Part of a small language model's weights: weighted sums over earlier layers.
Each number is 128 + 32 x the weight over its row's rms, rounded and kept within 0 to 255. Layers, rows and columns count from 0. The size above them is the row's rms in percent of the matrix's.

# layer 4 attention key, 1024x640, rms 0.0388, rows 342-383, columns 400-479
size [106 106  98  99  96  96 100 104  96 104 105 109 100 110  95 101 106  99 101 100 104 100  99 101 109 104 100 100 108 101 114 100 100  96 106  92 100 110 101 103  97 101]
[[154 184 114 125 162  93 107 119 117 195  90  83 141 123 153 101 107 102 105 116 111  98  95 152 133 139 142 128 141 129 178 108 114  99  71  65 127 146 136 147 124  57 134 166 162 126 102 145 111 135 138 169 170 136 126 128 139 131 120 165 105 181 150 164 126 119 122 108  89  92 108 172  70 170 151 135 110 140 171 157]
 [191 150  87 170  82 116  92 104 124 156 136 121  91 153 126 147 167  87  95 151 103 101 171  62 111  96 106 155 116 157 198 138 187  82 113 160 127 129 120  95  78  86 129 127 157 171 144  74  99 135 151 117 144 149 120 131 116 101 129 178  83 132 145 153 114 134  99 103  76  81 121 149 160 143 163 169 157 142  91  85]
 [106 117 103 120 179 127 132 139 187 134  72  87 161  83 148 152 125 112 124 141 102 179 133 129  84 119  91 123 137  99 167 104 168 122 175 126 127 141  92  83 101 162 196 164  52  97 127  63 134  95 172 134  96 141 111 179 114  95 150 139 216 149 123 132 136 129 122 116 118 123  77  75 139 141 155 166 129  83 155 149]
 [103 110 185 138  85 183 149 118 141  61 106 214 148 186 118  85 118 134 124 120 139 159 143 158 147 132 155  93 157 143 146 131  81 130 144 106 145 196 103 128  85 105 199 103 182 117 178 147  89  95 150  99  74  60 177 109 145 137 125 136 146 148 152  96 120 134  90  96 123 116 120 166 234 102 155  95  79 112 112 127]
 [137 116 116  78 120 106 152 156 137 102 118 177 142  81  90 109  76 115 166 160 142 138 104 136 140 111 167 127 149 108 123 142 125 139 166 174 112 125 127 128 126 210 112  99 110  89  42 131 116 118 106 175 132 138 135 104 156 140 150 148 167 112 152 101 128 113 148 149 128 113 100  89 161  95 176 193 101 138 130 187]
 [ 96 212 119 171 185 187 112 164  86 106 159 158 143 170 130 109 150  88 132 123 108 150 127 117 141 112 109 128  99 129 139 143 102  94 114 154 118 111 128 162 149  83 121 153 200 111 100 108  80 117  79 113 164  75 132 120 134  94  84 163  90 151 129 158 112 118 119 159  67 161  76 121 178 135 112 145 110 108 185 165]
 [106  94 118 101  68 208 160  79 130  96 115 135  92 135 107 139 199 143  98 101 120 141 192 130  91 184 138  83 155  94 114 107 154 160  99 125  56 177 123 160 157 194 144 119 104 160 194 169 178  61 137 121  92 148 106 137  66 160 151  81 152 180 137 100 133 147 155 103 162 159 165 133 157 107 148 103 170  68 113 147]
 [109 151 163 158 110 215 152 123 174  82 197 110  77 160 124 155 152 184 102  53 159 171  86  99 139 137  39  55 118 154  97 143 154 207 156 126  73 112 114 122  60 144 131 120 105 137 113 138 136 152 107  80 104 155 139  77 113 124 122 126 108 137 185 134 160 105 106  68 113 114 154 133 132  88 187 143 115 148 162 147]
 [120 181 112  73 169 113 162 127 138 124 156  77 116 131 185 116 164 113 142 118 117 163 159 121 117 127 107  60 167 163 122 154 154  90 189 118  85  96 144 157 152 110 111 145 104 107 163 121 126 165 109 100 142 127 132 119  81 116 124 109 182 103 142 123  74 125 136  81 175 132 136 117 179 140 170 133 135 133 118 133]
 [ 68 188 103 181 103 117 105 140 128 145 108 114 104 125  96  60 138  89 205 128 144 138 127 118 172  90 157 102 126 167 134 146 105 145  74 170 165 143 116 110  98 135  35 135  58  81 160  81 175 105  93 100 149 122 100 201 171 146 104  73 122 147 223 150 122 107 148 121 126 106 105 151 199  97 168 172  90 179 181 168]
 [181 162  51 127 114 100  89 119 114 169 100 126 150 208 116 133  86 175  88 109 121 105 100 144 124  75 190 108 106 127 120 137 123 145 112 166 104 115 113 149  98 149 123  95 167 115  87 108 153 144 145 201 163 127 135  80 120 138 120 116 116 123 165  98 126 114 143 103 109  81 137 173 145 191 151 105 173 150 116 119]
 [165  76 132 156 125 161 126 188 127 137 142 121 141 138 131 133 133 139 153  84 190 110  97 128 128 157  64 157 105  98 121  85 121 145 111 133 157 125 114  71 127 155 149  79 148 119 132 136 118  91 107 169 105 150 162 110 147 156  96 156 132  89 112 127 111 130 126 129  70 134 113 134 121 115  84 116 168 153 144 145]
 [141 159  95 169 142 138 127 154  84 121 111 103 125 121  98 158 120 152 123 127 142 161 163 158 111 112 113 109 132 115 122 112 124 132 128 145  99 114 132 115 130 141  87 118 161  92 116 149  86 103 119 112 166 134 135 115 137 100 109 129 111  92 207  89  89 139 207 152 106 166 130  58 176 108  97  75 144 164 117 200]
 [126 119 135 125 108 108  64 165 114 105 139 166 134 147 132 100 152  90  49 150 139  99  74 174 159 105 109 128  74 146 147 146 176 140 102 116 131 105 129 127 177 108 120  73  76 142  82 116 131 116 117 145 108 149 144 177  99  97 133 111 115 120 102  68  81 149 130  80  89 187 125 165 111 157 113  88 196 121  53  97]
 [167  74  80 113  87 109 157 130 126 130 109 102 150  98  88  60  81 129 131 145 166  78 103 124  90 148 149 167 140 154 168  86 132 125  91 102 117 173 183 136  93 128 199 164 224 136 124 139  99 104 100 169 186 124 109  76 191 150 149 154  80 145 115 112  81  93 144 143 134  89 175 127 132 148 181 119 106 133  85 164]
 [ 99 106 178  75 112 113 146 105  98  37  94 142 134 162 141  64 145 124 146 133 112 124 174  93 162 104 139 199  95 106 139  95 117 133 115 158 145 189 112 150 114 143 160 140 106  80 154 127 122 138 134  87 125 107 155 215 150 121 153 128 172  87  87  84 129 150 119 107 121 159  78 151 170  88 136 137 100  78  98 110]
 [154 143 152 133 165 118 151 155  81 155 184  51 114 161 135 149 152 126 158 126 125 221 144  77 115  90 140  92 187 137 158 127 167 136  73 121 142 121 189  92 106  88 114 164 162 104 128 105 192 153  55  89 119 132 100 121  69 130 110 121 127 104 121 129 119 153 153 117 125 167 174 142 156 120 174 127 183 161 183 108]
 [178 184  80  94 134 108 156  86  93  97 116 110 156 120 101 118 155 113 151 103 113 172 154 123  79 142  97 204 117 165 133 142 206  96 120 168  96 133 145 104  56  75 105 170 141  83 135  71 121 162 238 136 128 106 119 128 130 121 127 189 109 141 184 117 145 153 112 137 156 148 147 178 113 138 162 134 106 105 133  89]
 [198  96  87 136 128 106 135 140 129 156  74 123 146 103 105 137  68 112  73 173 166  71 141 115 142  69 140 123 133 125 172  77  47 133 117 165 146 177 165 169 109 136 177 150 147 111 103 143 144 149 118 181 149 119  78 190 151  94 124 139 152 155 168 165 161  78 165 136  97  70  92 146  90 168 149 126 165 131  93 119]
 [134 174 219 132 162 166 167 127 165 203 149 155  83 124 114 159 167 149 159 125 148 120 162 109 155 132 208  98 181  97 112 194 119 159 121 162 121 155  95 166 118 173 107 108  80 122 173 107 118 140 172 118  86  92 125 178 164 162 140  85 164 108 158 155 120 112 135  94 155 129  96 180 161  97 106  62  44 150 160 157]
 [124 120  84 160 126 132 106  45 105 102 113 123 151 172 172 188 126 115 134 109  64 154 174  88 125 101 149 170 104 111  96 138 152 115 153 152 119 124 106 153 120 152 152 114  50 159 112  79 186 155 191  84 121  93  72 153 123 154 125 168 106 148 173 102 143 188  99 119 151  96 147 125 115  79 147 158 155 128  63  76]
 [180 154 145 111  82 112 212  51 133  68 149  94 147 106 110 107 148 117 136 112  91  41 164 115 117  88  67 151 139 114 132 146 186 127 147 120 136 155 105 145 120 171 145 157 121 156 155 108 129 205 136 173 123  94 182 161  73 174 121 151  98 123  77 109 120 159 108  98 127 127 123 186 139 108  61 107 120 149  66  89]
 [101  20 134 173 111 162 163 170 150 127 160 193 126  74 142 116 144 134 138 125 140 131 142 122 175 158 110 180 113 135 119 101 143 165 104  76 119 122 131 136 127 136  89 117  91 152 142 153  91 115 168 129 114 179 111 139 170  94 131 135 167 130 139 135 153 149 137 119 142 126 113 112 126 128 121  89 131 165 124 133]
 [ 99 144 104 144 113 127 131  97 102 115 182 170  79 198 108 113 177 178 149 173 131 108 136 160 106  96 126 187 168 142  78 136 133 163 122 133 200 161 108 171 163 109 175 117 161 124 153  97 139 155 154  80 116 116 134 108 156 108 119  85 132 147 136 123 111 118 189 122  80 108 121 207 135  50  71  78 107 131 154  83]
 [122 160 148 171 143 120 189 119 164 109 179 138 157 143 122 102 171 146 191 145 137  93 139 111 121 103 102 160 161 124 145 156 134 173 157 127 109 108 133  95 109 133  94 139 137  93 115 148 136 156 150 108 111 115  93 162 156 118  90 126 143 184 145 129 136 105  94 135 228 117 130 218 102  65 175  93 105 124 111  92]
 [112 195 102 103 127  77 117 106 127 134  79  86 151 116 111  98 149 118  50 109  92  78 165 173 100  58 111 157 139 129 172 144  94  82 134  98 100 130 147 166 100 102 130 123 144 164  74 166 125 163  64 146 144  73 187 128 113 156 181 144  58 126 132 107 149 116 182 101 119 103  85 128 126 104 133 103 135 117  55 106]
 [128 133 153 217 146 144 143 132 122 146 129 200 169  84 134 112 130 128 130 116 141  93 135 161 119 100 148 148 108 142 207 124 141 104 146 141 128 149 122 100 148  74 127  91 145 109 138  73 123 180 199  98  96 104 148 121 166 157 123 155 132 126 119 167 186 139 117  78  74  77  95 134 151 133 148  49  87 121 132 190]
 [151 145 137 116 158 234 167 186 140 124 159 129 126 102  91 169 156 150 131 117 169 102 143 136 108 133  68 104 121 142 142 124  81 111 145 151 119 117 167  98  91 167 143 113  58  84  93  68 117  30  90 110 132 160  86 124 157  77 145  97 109 170 192 103 104 139 138 134 119 144 136 119 167 100 156 141 129 141 142  29]
 [142 115  52 179 141 111  53 128  97 196  96 130 144 114 133 156 109 119 168 150 115 191 116 123 152  78 167 185 102 194  83 102 113 102  99 148 156 142 133 117 141 110 164  90 162 109 132  81 115 119 149 134 134 111  91  98 148 127  90 143 129  77 103 159 134  73  99 151  97 106 129  73 171 193 123 139 128 124 147 144]
 [120  64 152 131 127  99 136 151  83 121 179 120 158  88 102 130 141  88  94 139 181 134 102  96 131 104 108  88 106  92 188 110 114 113  67  60 174 180 204 148 138 112 143 148 187 166  97 166 133 117  62 153 116 143 171 111 121 123  70 145 107 122  97 185 111 102 129 109 108 126 173 174 104 115 162 101 169 140 123 155]
 [164  74  97 105 167 111 135 101 134 197 121 162 127  74 134 106 119 102 183  90 108 141 122 126 173 105 120 119 121 149 113 164 174 102  73 180 128  99 154 114  87 116  98 117 198 124  99 101 103 105 161 180 115 133 134 129 114 108  94 185 125 142 165 205 122 112 145 151 133 103  99  93 113 178 117 140 115 124 161 186]
 [107 173 141 122  95 116  58 134  73  84 117 163 105 145 137 155 165 180 101 102 136 134 155 122 160 100 138  96  98 200 105  96 161 150 119  88 113 180  76  71  70 156  97  78 114 129 134  93 153 170 109 133 121 119 172 184 189 136 163 140 105 124 204 101 124 170 120 110  99  98 124 149 159 105 113 123  81 130  76 140]
 [ 71 111 164 140 149 106 156 176 100 130 192 120 194  94 103 152 106 152 126 171 117 191  98 134 155 169 160 129 183 146 189 117 137 162 158 173 105 120 162 129 136  94 152 109 160 139  81  75 165 196  87 114 163 121  82 106 126 123 112  94 171 144 102 125 112 108 186 144 207 183 135 110 159 179  87 168 222 129  74 124]
 [180  81 169 142  76 130 150  95 122 130 121 102 123 153 191 124  95  69 162 132  88  95 109 110 168 186 131  84  78 185  81 140 154 139 137  92  89  92 131  65 125 159 126 161  90 174 219 142 149 122 118 144 105 155 110  64 108 152 136 125 128 148 132  69  69 152  98 143 158 119 180 143 159 127 126  74 128 143 165 116]
 [102 130 107  56 169  60 102 102 134  82  68 182 175 150 123 108  85 108 144 112 128 157 131 155 112 141 128 171  80 156 158 138 159 133 162 133 103 127 182 171 156 109 120 190 129 127 121 214 112 148 154 112 167 103  88 133 183  83 124 107  79 202  97 134 160  78 142 161 124 167 137 139  71 187  82 185 224 143  79  85]
 [207  87 106 137 123 109  90 113 123  83 122 179 140 135 193  87 142 114 109 117 134  77 102 123 100 135 114 112 111 114 131 141 188 185 116 138 112 139 112  99 151 147 174 126 152 117 145 162 122 147 194 174 191 155 155 117  97 143 119 174 150 142 121 100 134 156 152  87 113  96 156 144 114 129  95  84 139 142  80 147]
 [122 170 192 118 142 163  70 103 165  56 129 103 158 121  93 129  96 166 115 150 165 115 167 165 120 137 174 159 117 138 123 161 148 165 206 151 123 163 134 103 114 130 111 163 145 113 107  90  44  67  94  91 115 129 163 108 115 121 139 143 113  99  88 135  97 121 154 118 145 195 108 106 200 118 149 203  70  90 110 153]
 [161 152 136  41 123 144 105 137 143 102 138 114 133 117 142  96 132 106 110 149 134 110 120 155 147 141 108 233 150 119 116 158 110 114 140 143 126 127 143 149 110 100 152 110 149  50 133 207  77 156 102  84 180 154 124 110 118 188 114 102  94  91 183  82 125 193 133 150 113 140 123 106 154 148 194 145 155 140 163 121]
 [ 98 128 196 110 167  75 131  76 131 122 140  50 149 128  56  68  59  64 128 171 130 126 129 135 157  89 146  96 143 127 158 162  86 133  80 141 141 190 121 129  98  97 131 154 168 133  87  71 124 188 146  91 150 175 141 172  99 171 151 135  96 113 127 151 177 165 126 100 126 115  97 178 158 134 138  87 146 130 121 102]
 [151  92 100 160 102 115 145 110 117 196  80  83 145 138 143 177  66 165 147 127 106  51  62 119 112 120 190 135  64 122 130 123 103 145  86 181  97 129 119 124  85 141 112 139  81 150 165 167 110  92 111 108 123  78 159 146 112 109 118 115  99 100 140 119 115 109 114 172 136  72 162 162  96  77 142 190 118 153 135 114]
 [133 115 188 129  66 148 149 142 118 156  94 127 145 104 170  81 130 101  89 120 117 100 117 137 199 145 164  84 144 136 142 138  83 140  31 140 132 150 137  81 139  74 136 133 138 137  84 172 133 129  80 112 132  89 189 169 100 107  76 162 184  99 157 149 126 119 171 153 135 147 108 174 120 139  96  64 128 106 133  98]
 [142  43 174 133 136  90 142 142 110  80 138 182 102 145 135  62 124 137 168  98 128 129 189 135 107 164 128 139 136 181 154  97 164 120 106  80 145 170 116 120 152  78 104 129 122  98 159 162  68 166 159 125 113 111 116 188 137 109 138 167 174  80  89 127 153  50  91 153 138 121 113 211 112 184 127  99 194 153 124  95]]
# layer 4 attention query, 1024x640, rms 0.0393, rows 343-383, columns 400-479
size [107  96 100 101  98 104  98  88  97  96 102  95 103 100  96 100  97  99 103  98  90  94  98 104 100 102  97 102  90 113  96 100  95  95  91  92 102 102  96 101  93]
[[152 137 141 136 179 145  74 110 106 137 147  88 149 190  74 128  90  44 125 160 121 126 126 122  90 101 178 135 144 179 131 126 104  47 141 114  73 135  99  99  93 110 183 167 175 172 131 120 122 120 120 106 157 158 144 135  44 116  85 163 132 116 127 102 130 181  58 192 106  55 128 138 159 159 133 104 110 124 170  65]
 [103 125 120 133 148 169  82 136 149 109  84 121 164 120 133 141 117 135 115 116 125 123 123 156 107 199  96 114 111 142 194  82 159 148 150 118 135 170 156 154 151 157  94 136  54 101 108 128  95 118 129 149 137 164  73 158 122 101 117 175 140  82 132 195  59 169 164 139  90  91  63  83  93 159 193 162  78 132 113 169]
 [127 165 132 157 161 137 134 140 115 105 167 133  87 217 104 125 155 151 135 154 176 161 130 139 137  94 129 199 151 134 167 120 114 149 137 169 107 163 142  88 133 118 124 169 204 135 189 135  90  77 143 124 128  98 112 131  75 104 113 174 108 159 183  79 143 152  83  67 106 134 141 132 225  83 131  99 110 158 121 160]
 [112  95 153 146 207 215 122 106 123 119 104 150  81  53 116 168 145 109 165 166 106 125  85 142 140 126 146 138 100  98 138 146 140 174 178 142 131 195 160  84 141 188 146 102 132 108 124 152 132  73 135 191 102 121  33 158 140 138 141 142  98 109  97 129 129 102 175 191 127 133 151 102 152 103 105  86 155 111 148 156]
 [140 152 155  95 141 148 144 123 171 146  60 132  75 114 143 166  76  70 146  76 105 202  86  77 112  96  85 182 141  87 114 114  74 146 131 146  84 101 134 125 151 137 178 129 166 123 152 110 124 136  97 106  92 133 132 157 174 120 178  80 113 137  89 130 131 125 152 136 141 117 122 132 132 129  72 118 180 119 123  93]
 [133  93 101 151 110  99  93 150 142 126 203 183 124 226 102 133 114 194 110 144 164 150 116 153 142 111 162 148 156  63 146 141 157  66 139  98 103 162 134  95 121 124  90 105 136 153 158 131 159 114  83 135 161 121 166 111  86 126 123 109 141  86 168 111 144 102  75 114 157 182 145 194  96 112 135 120 133  62 134  98]
 [ 97 140 196 163  90 101 109 131 214  67 147 191 117 159 120 194 139 125 140 117 127 155 108 126 161 165 191 165 217 149 112 175 124 174 114  98  75 153  58 151 103 109 170 171 173 115 116 159 122  75 133  83  79 156 118 162  96 110 143 158 137 151 164 154 152 140 105 111 182 187 178 115 105  69 151  91 156 118 128 117]
 [127 103 139 124  57 143 135 156 152  90 107 176 132 202 142 157 154 131 135 139 124 128 122 167 133 154 208 140 210 125 126 122 142 190 117 126 165 114 108 153 152 141 156 123 138 108 145 113  87 155 234 137  92 152 110 172 142 104 192 129 145 107 112 157  70 131 134 118 156 146 163 171 128 139 134  68 109 128 182  65]
 [205 109 176 143 168  51  87 126 165 107  87  93  85  92  94 130 107 170 127 153 176 121 165 130 141 100 140 134  85 141 150 123  92 151 142  81 115 159 133 140 156 117 135 156  95  91 115 159 175  83 146 164 143 139 105 186 146 110 127 157 110 196 126  77 131 108 142 131 156 171 114 127 173  73  98  64 140 110 164 188]
 [117 161 102 195 130  65 116 176 113 138 105 112  84  92  88  71 164 159  81  93 125 190 116 153 130  91 157  71 118 111  98 131 150 140  80 118 158 193 106 126  84 154 183 112 114 193 141 112 165 162 178 155 130 103  98 190 132 137 135 144  96 129 127 141 144 116 136 153 123  97 128 100 201 156 195 125 235 136 141 143]
 [117 159  80 103 139 158  88 140 118 148 128 122 109 107 119 138 164 139 130 140 141 138 121 133 148 146  84 170 145 139 113 136 101 141 135 135 102 106 150 125 144 116 165  85 159 134 126 127 117 121  90 143 156 159 132 121 105 127  99 130 130 169  81 165 110 125 129 150 120  98 103  99  61 108 168 127 123 158 147 107]
 [170 151 140 148 109 166 191 121  95 129 111 165 118 137 105 134 111  79 115  91 138 127 152 133 165 130  66 178 123 118 174 107 109 137 146 127  81  76 152 182 121 125 125 138 175 172  49 155 132 115 142 127 178  82 153 129 174 128 163 125 142 196 112 157 121 126 119 151 164 118  68 177 149  90  99  72  58 141 137 158]
 [118 130 112 172 123  22  62  99 100 136  95 108 132 120 110  80  89 108 120 121 100 146 131 167  80  27 162 147 143 164 119 176 102  66 111 164 113  45  98 103  70 104 141 180 125 160  81 126  82 127 104 141  75 162 162 114  69 126 104 142 158 106 140  92 157 195 164 147 124 131 139 142 159 168  78 144 156 127 149  82]
 [152 141 154 103 187 147 125 137  46  62  79  72  95  91 162  85 125 147 124 203 152 137 103 147 149 135 114 146  68 150 122  72 114 119 170  79 113 140 184 134 102 111 155 119 118 122 120 171 158 136  92 184 153  53 116 157 166 129 131 206 146 149  98 116 157 114 122 149 153  78 115 157 158 113  84 107 162 112 137 158]
 [147 137 108 131 147 187 153 140 146 104 125 122 145 154 164 183 160 176 126 148 111 104  79 128 112 144  73 157 113 127 136 120 101 136 127 144 186  92 188  67 206 134 125 132 179 148 145  76  78 136  95 126 167 143  97  86 133 114 140 123 104 139 118 143 144 131 104 126  56 106 141 147 108 111 102 125  42  85 144 158]
 [141 115 141  91 115  96 113 197 121 157 126 140 156 168 113 115 164 136 126 112 154 178 174  93 146 131 146 125 167 151 202 106 113 136  81  79 158  81 109 196 147  98  73 105 165 111 119 115 153 173 165 154 145  60 154 114 101 150 110 143 128 113 169 129 124 156 128 131 145 160 181 155 160 149 148 122 117 173  26 142]
 [168 145 183 127 121 116 129  87  84  97  73 126 131 151  84 157  71 117 145 132 115 164 130 120  91 182 105 158 167 180 164 120 131 141 135 161 134  70 169 161 155  97 159 143  89  93  74  89  71 121 156 149 150 127 155 176 165 124 119 162 163 137  76 159  99 153  89 178 136 105  68 168 179 157  81 109  63 118 129 141]
 [115 104 143  73 145 127  78 158  88 182 124  72 138  54  63 159 120 112  97 158 209  82 132 138 212 145  92  47 111  95 165  91 115  78 141 131  90 137  92  97  96 136 136  80 103  99 115 160 174 155  23 142 140 151 144 150 150 147 118 116  91 115 166 102 100 171 146 139 109  85  98 112 133 137 139 135 162  85 142 134]
 [157 116 110 145 131 130 117 130 181 135 173 180 116 230 185 175 110 158 111 129 142  93 148  91 163 124 167 142 187 105 110 163 155 148 105 114 123 181  96 139 157 134 120 139 141 120 199 160  96 142 115 122 120 156 122  95 137 158 140 115  97  95  97  87 130  93 142 104 161 192 144 114 112  84 145  43 125 115 125 149]
 [130 181 114 143  72 114 180 149 118 119  93  87 130 136  96 218 112 128 130 106  79 117 187 125 176 173 100 110 133 127 117 135 154 168 126 146 180  84 102 166 158 118 152 165  84 197 126  80 131  93 128  98 107 123 147 152  96 162 110 113  99 152 143 157 104 137 129 127 105 164 132 106 168 125 135 139  94 101  99 161]
 [129 129 126 114 158 138 111 151  98  73  98 145 146  99 141  94 154  94  99 214 164 138 124 174  92 177 165 128 115  86 187 114 119 122  99  90 211 152 159 144 127 137 151  94 182 196  98 115 126 156 168 102 125 140 121 146 138 125 101 163 164 119 106  97 109 114 141 143 162  97  94 195 115 161 141 127 111 120 119 179]
 [142 109 117 118 112  84 143 127 172  91 190 132 162 105 143 132 180 162 128 117 122  93 122  87  80 102 148 167 110 206  50 156 144 116 134 183 163 104 117 117 147 140 111 147 136 104 156 123 105 155 138 140 113 176 124 123  96 117 110 101 123 126 173 105 177 182 110  88 148 180 128  37 104 105  96 142 145 175 113 147]
 [144 123 122 128  99  99 101 125 160 161 157 130  78 148 113 151 209 123 104 103 110 116 136  79 158  71 157 127 166 139  74 111 152 116  76 157 155  79 108 126 188 145 160 164 157 133 135 179 101 148 139  81 157 141  99 132 119 100 153  90 118 143 126  98 140 102 143  73 133 136 112 208  88 101 111  67 104 160 144  82]
 [132 122 193 180 139 105 174  70 138 119 101 180 141 173 128 233  87 134 126 174 140  86 125  91 176 135 115 140 163 102 138 149 125 153 151 142 117  76 154  90 106 123 169 144 121 110 126 179  74 153 107 191  83 138  89 173 145 124 108 107 115 166  46 112 115  98 160  95 134 130 127 158 120  91 150 121 115 159 112 118]
 [ 83 122 129 165 119 142 154 109  59 103  98 118 162  87  86  37 101 124 125 154 154  75 127 169  97 128 172  87 149 111 206 100  82  65 122 129  35 184 139 156 110  96 109 104 159 157  62 147 176  90 132  98 144 154 147 125 131  88 140 130 160 150 141 142 116  64 160 169 136  19 124 140 172 167 147 117 166 135 148 113]
 [170 123 164 184 141 141 137 104 151 161 151 176 118  59 156 115 125  95 119 136 178  96 138 138  55 121 108 109 111 169 118 135 127 117 157 102  54 177 126 121 141 117 209  95 155 107 130 110  97  87 146 123 116 242 148 147 136 152 121 167 130 120  98 160 124 170 192  89 118 141 107 155 128 169  93  81 114 158 124 143]
 [125 144 217 115 152 129 172 206 119 141 151  87 202 122 132 181 117 111  78  96 135 115 147 161 194 176 138 119 140 137 161 133 159 108 135 144 157  69 126 151  49 102 171 160  87 159 127  70 119  82 118 149 106  48  97 129 148 120 124 133  97 163 175 118 159  81 122 127 127 140 135 148 131  93  88 114 130 133 100  42]
 [ 98 158  97 103 128 150 130 118  73 204 106 126  52 132 149 128 113 132 120 108 151 203 129 113 169  94  71 137 122 224  76 124 100 125 114  86 168  92 119 144 109 113 135  91 115 123 121 124 153 152 145 101 158 137 121 139 189 151 129 135 123 113 132 152 100 124 155 131 106  90 113 146 150 228 103  96 117 106 173 159]
 [134 133 155  92 149 124  79 138  71  90 160 150 189  89 160  59 109 148  88 142 207 144 171 129 190 132 170 168 134 114 153 100 118 138 154  58 113 176 185 139  91 114 125 130 139 139  48 153 146 180  99 147 149 118 118 102 143 130 108 181 127 129  66  81 127 165 155 121 158 111 128 132 112 136 152 144 150 131  90 194]
 [172  94 127  87 153 158 120 173 134 150 129 145 167  68 149 150 133 123 180 113  99 166 170 164 117 119 122 126 138 167 101 113 103 143  99 135 107 132 163 116 106  90 112  66 157 125 131  72 109 146 134 164 117 171  90 153 179 107  84 173 126 133  84 187  92 126 161 151 112  65  94  82 144 123 150 110 146 187 145 169]
 [134 132 164 139 111  85 115 170 155 109 115 177 123 141 133 134 117 186 156 159 157 137 169 147  98  86 194 170 109 185 159 146 149 126 137 122 128 191 102 153 109 107 117 114 129 110  77 146 156 110 132 111 132 129 142 130  92  83 122 149 119 129 196 139 135 122  80 130 139 131  93 138 136  77  85 102 105 118 154 137]
 [ 95  99 114  83  92 164 108 106 126 168 130 135 140 113 105 102  68 118 116  81  78 137 117 139 150 139 102  91 182 115  99 132 132 139 201 172 163  57 126 145 108 143 164 130 106 134 139  84 118 182 174  98 128 162 154 147 143 172 135  95 202 122 112 139 135 133 152 104 156 146 180 138 106 158 113 161 124 128 102  55]
 [115 141 110 162  73 146 116 118  86 144 128 101  92 155 159 166 112 104 125 144 112 128 126  93 145 100 140  68 130 159  59 150 160 151 149  72 136  75 133 100 136 125 144 162 122 174 226 152 116 117 159 102 139  84 141 145 138 112 135 136  94 128 158 103  85 149 104 129 103 140 131 155 121  86  96  98 129 100 150 136]
 [133  98 139  96 183 102 161 135 115  26  82 118 149  95  75 120 108  90 156 105  89  85 178  92  96 160 114  93 114  72 171  83 142  79 107 174 116  85 160 116 105 155 129 172 126  92  88 131 129 129 108 138 171  77 160 166 162 118 129 110 167 199  84  47 153 108 131 181  83  57  83 119  93 158  77 215 144 154 137 139]
 [139 105 109 150 173 109  52 159 113 108 143 224  91 104 140 109 113 130 132 180 170 106  96 103 129 117 173 150  97 112  78 130 139 108 111 104 157 135 149 162  90 159 144  71 129 126 100 202 134 129 142 135 127 137 134 151 115 130 124 161 160 112 166 118 117 189 156 111  82 135  82  87 137 156 113 129 143 129 117 212]
 [141 124 150 119 116 132 125 113  99 113 118 161  81 174 133 132  93 112 123  99 101 114  82 132  76 169 160 219 141 108  86 194  75 140 133 137 126 142 120 103 136 167 121 137 206 109 155 105  85  64 154 114 120 130 100 132 167 133 144 105 153 116 120 129 160  94 103 106 191 127 156  93  94  91  91 107 108 130 122 113]
 [171 120 137  77  87 122  70 181 126 103 197 160 155 196 126 144  97 122 149 151 116 149  83  85 136 158 207 153 133 124 111 127  78 106  84 179 125  90 161 189 132 126 127 148 159 103 164 100 161 119 151 175 163 152 126  99  92 135 122 147 104 144 142  62 110 141  85 122  58 148 145 103 175  97 131 113 150 155 134 137]
 [123 164 117 161 166 130  85  91 117 100 108 102 113 113  37 105 117  82 122 215 142  91 130 148 124 118 149 122 111 108 150  87  70 103 121 139 138 151 140 103 167 125 106 228 184  85 115 146 100 180  88 136 176 136 115 141  75 137  99 204 116  70 110 112 145 186  95 118 149  97  79 139 158 103 152  78  87  96 104  92]
 [112 153  91  86 134  73 145 108 105 129 129  27 118 123 157 118 125 178  96 101  85 111 112 142 131 149  82  93 134  69 119 152 108  90 121 178 110 174 133  96 110 108 132 143  27 125 108 141 116 148 107  84 173  70  83 122 140 138 149 125  95 157 105 122 148 110  93 142  84 101 163 100 122  38 186 210 164  58 147 169]
 [ 80 131 140 114 105 115 108 151 123 171 155 112 123  93 150 176 100 204 108  92 100 158 129 124 118  71  83 106  88  73 147 160 131  87 101 153 100 132  96  96 141 122 122 124 168 111 105 159  95 113  97 130 121  58 173  86 154 169 118 164 109  52 169  34 137 145  99 147 155 165 142 138 132 140 141 148 155  56  75 111]
 [130 112 127 101 139 105 109 170 106 112 148 144 184 182 106 144 133 112 124 121 183  62 170 114 128 123 145 177 129 186 137 104 144 146 136 131 194 156 182 109 144 120 137 152 141  78 125 125  93 172 113 120 146 136 118 156 165 131 127 150 150 162 111  77 126 136 125  94  40 130 127 166  85 198 138 114 117 194 143 185]]
# layer 4 attention value, 1024x640, rms 0.0382, rows 256, columns 400-479
size [103]
[[123 160 123 121  91 164 136 153 117 163  95  86 148 116 127 159  93 170 124 129  68 127 166 147  71 115 163 134 129  94 118 142 123 178 121 117 159 103 114 140 186 153  98 104 134 170 117 120 174 161 144 116 147 116 142 118 108 144 135 138 199  94 184 159 146 154 140 129 150 160 112 107 101 165  88 147 108 103 127 148]]
# layer 4 attention output (transposed), 1024x640, rms 0.0363, rows 256, columns 400-479
size [100]
[[137  36 158 156 139 199 162 127 153 128 124 107 194 147 169 151 128 156 133 112  63 124 161 116 135  99 138 141 162 100 140 129 106  62 108  65 153  68 119  91 121  89  94 154 102  84  96 114 176 143  69 122  99 133  83 147  78 140 141 116 165 122 149 179 156 133  79 136 114 111 128 143 138 143 158 151 136 134  92 141]]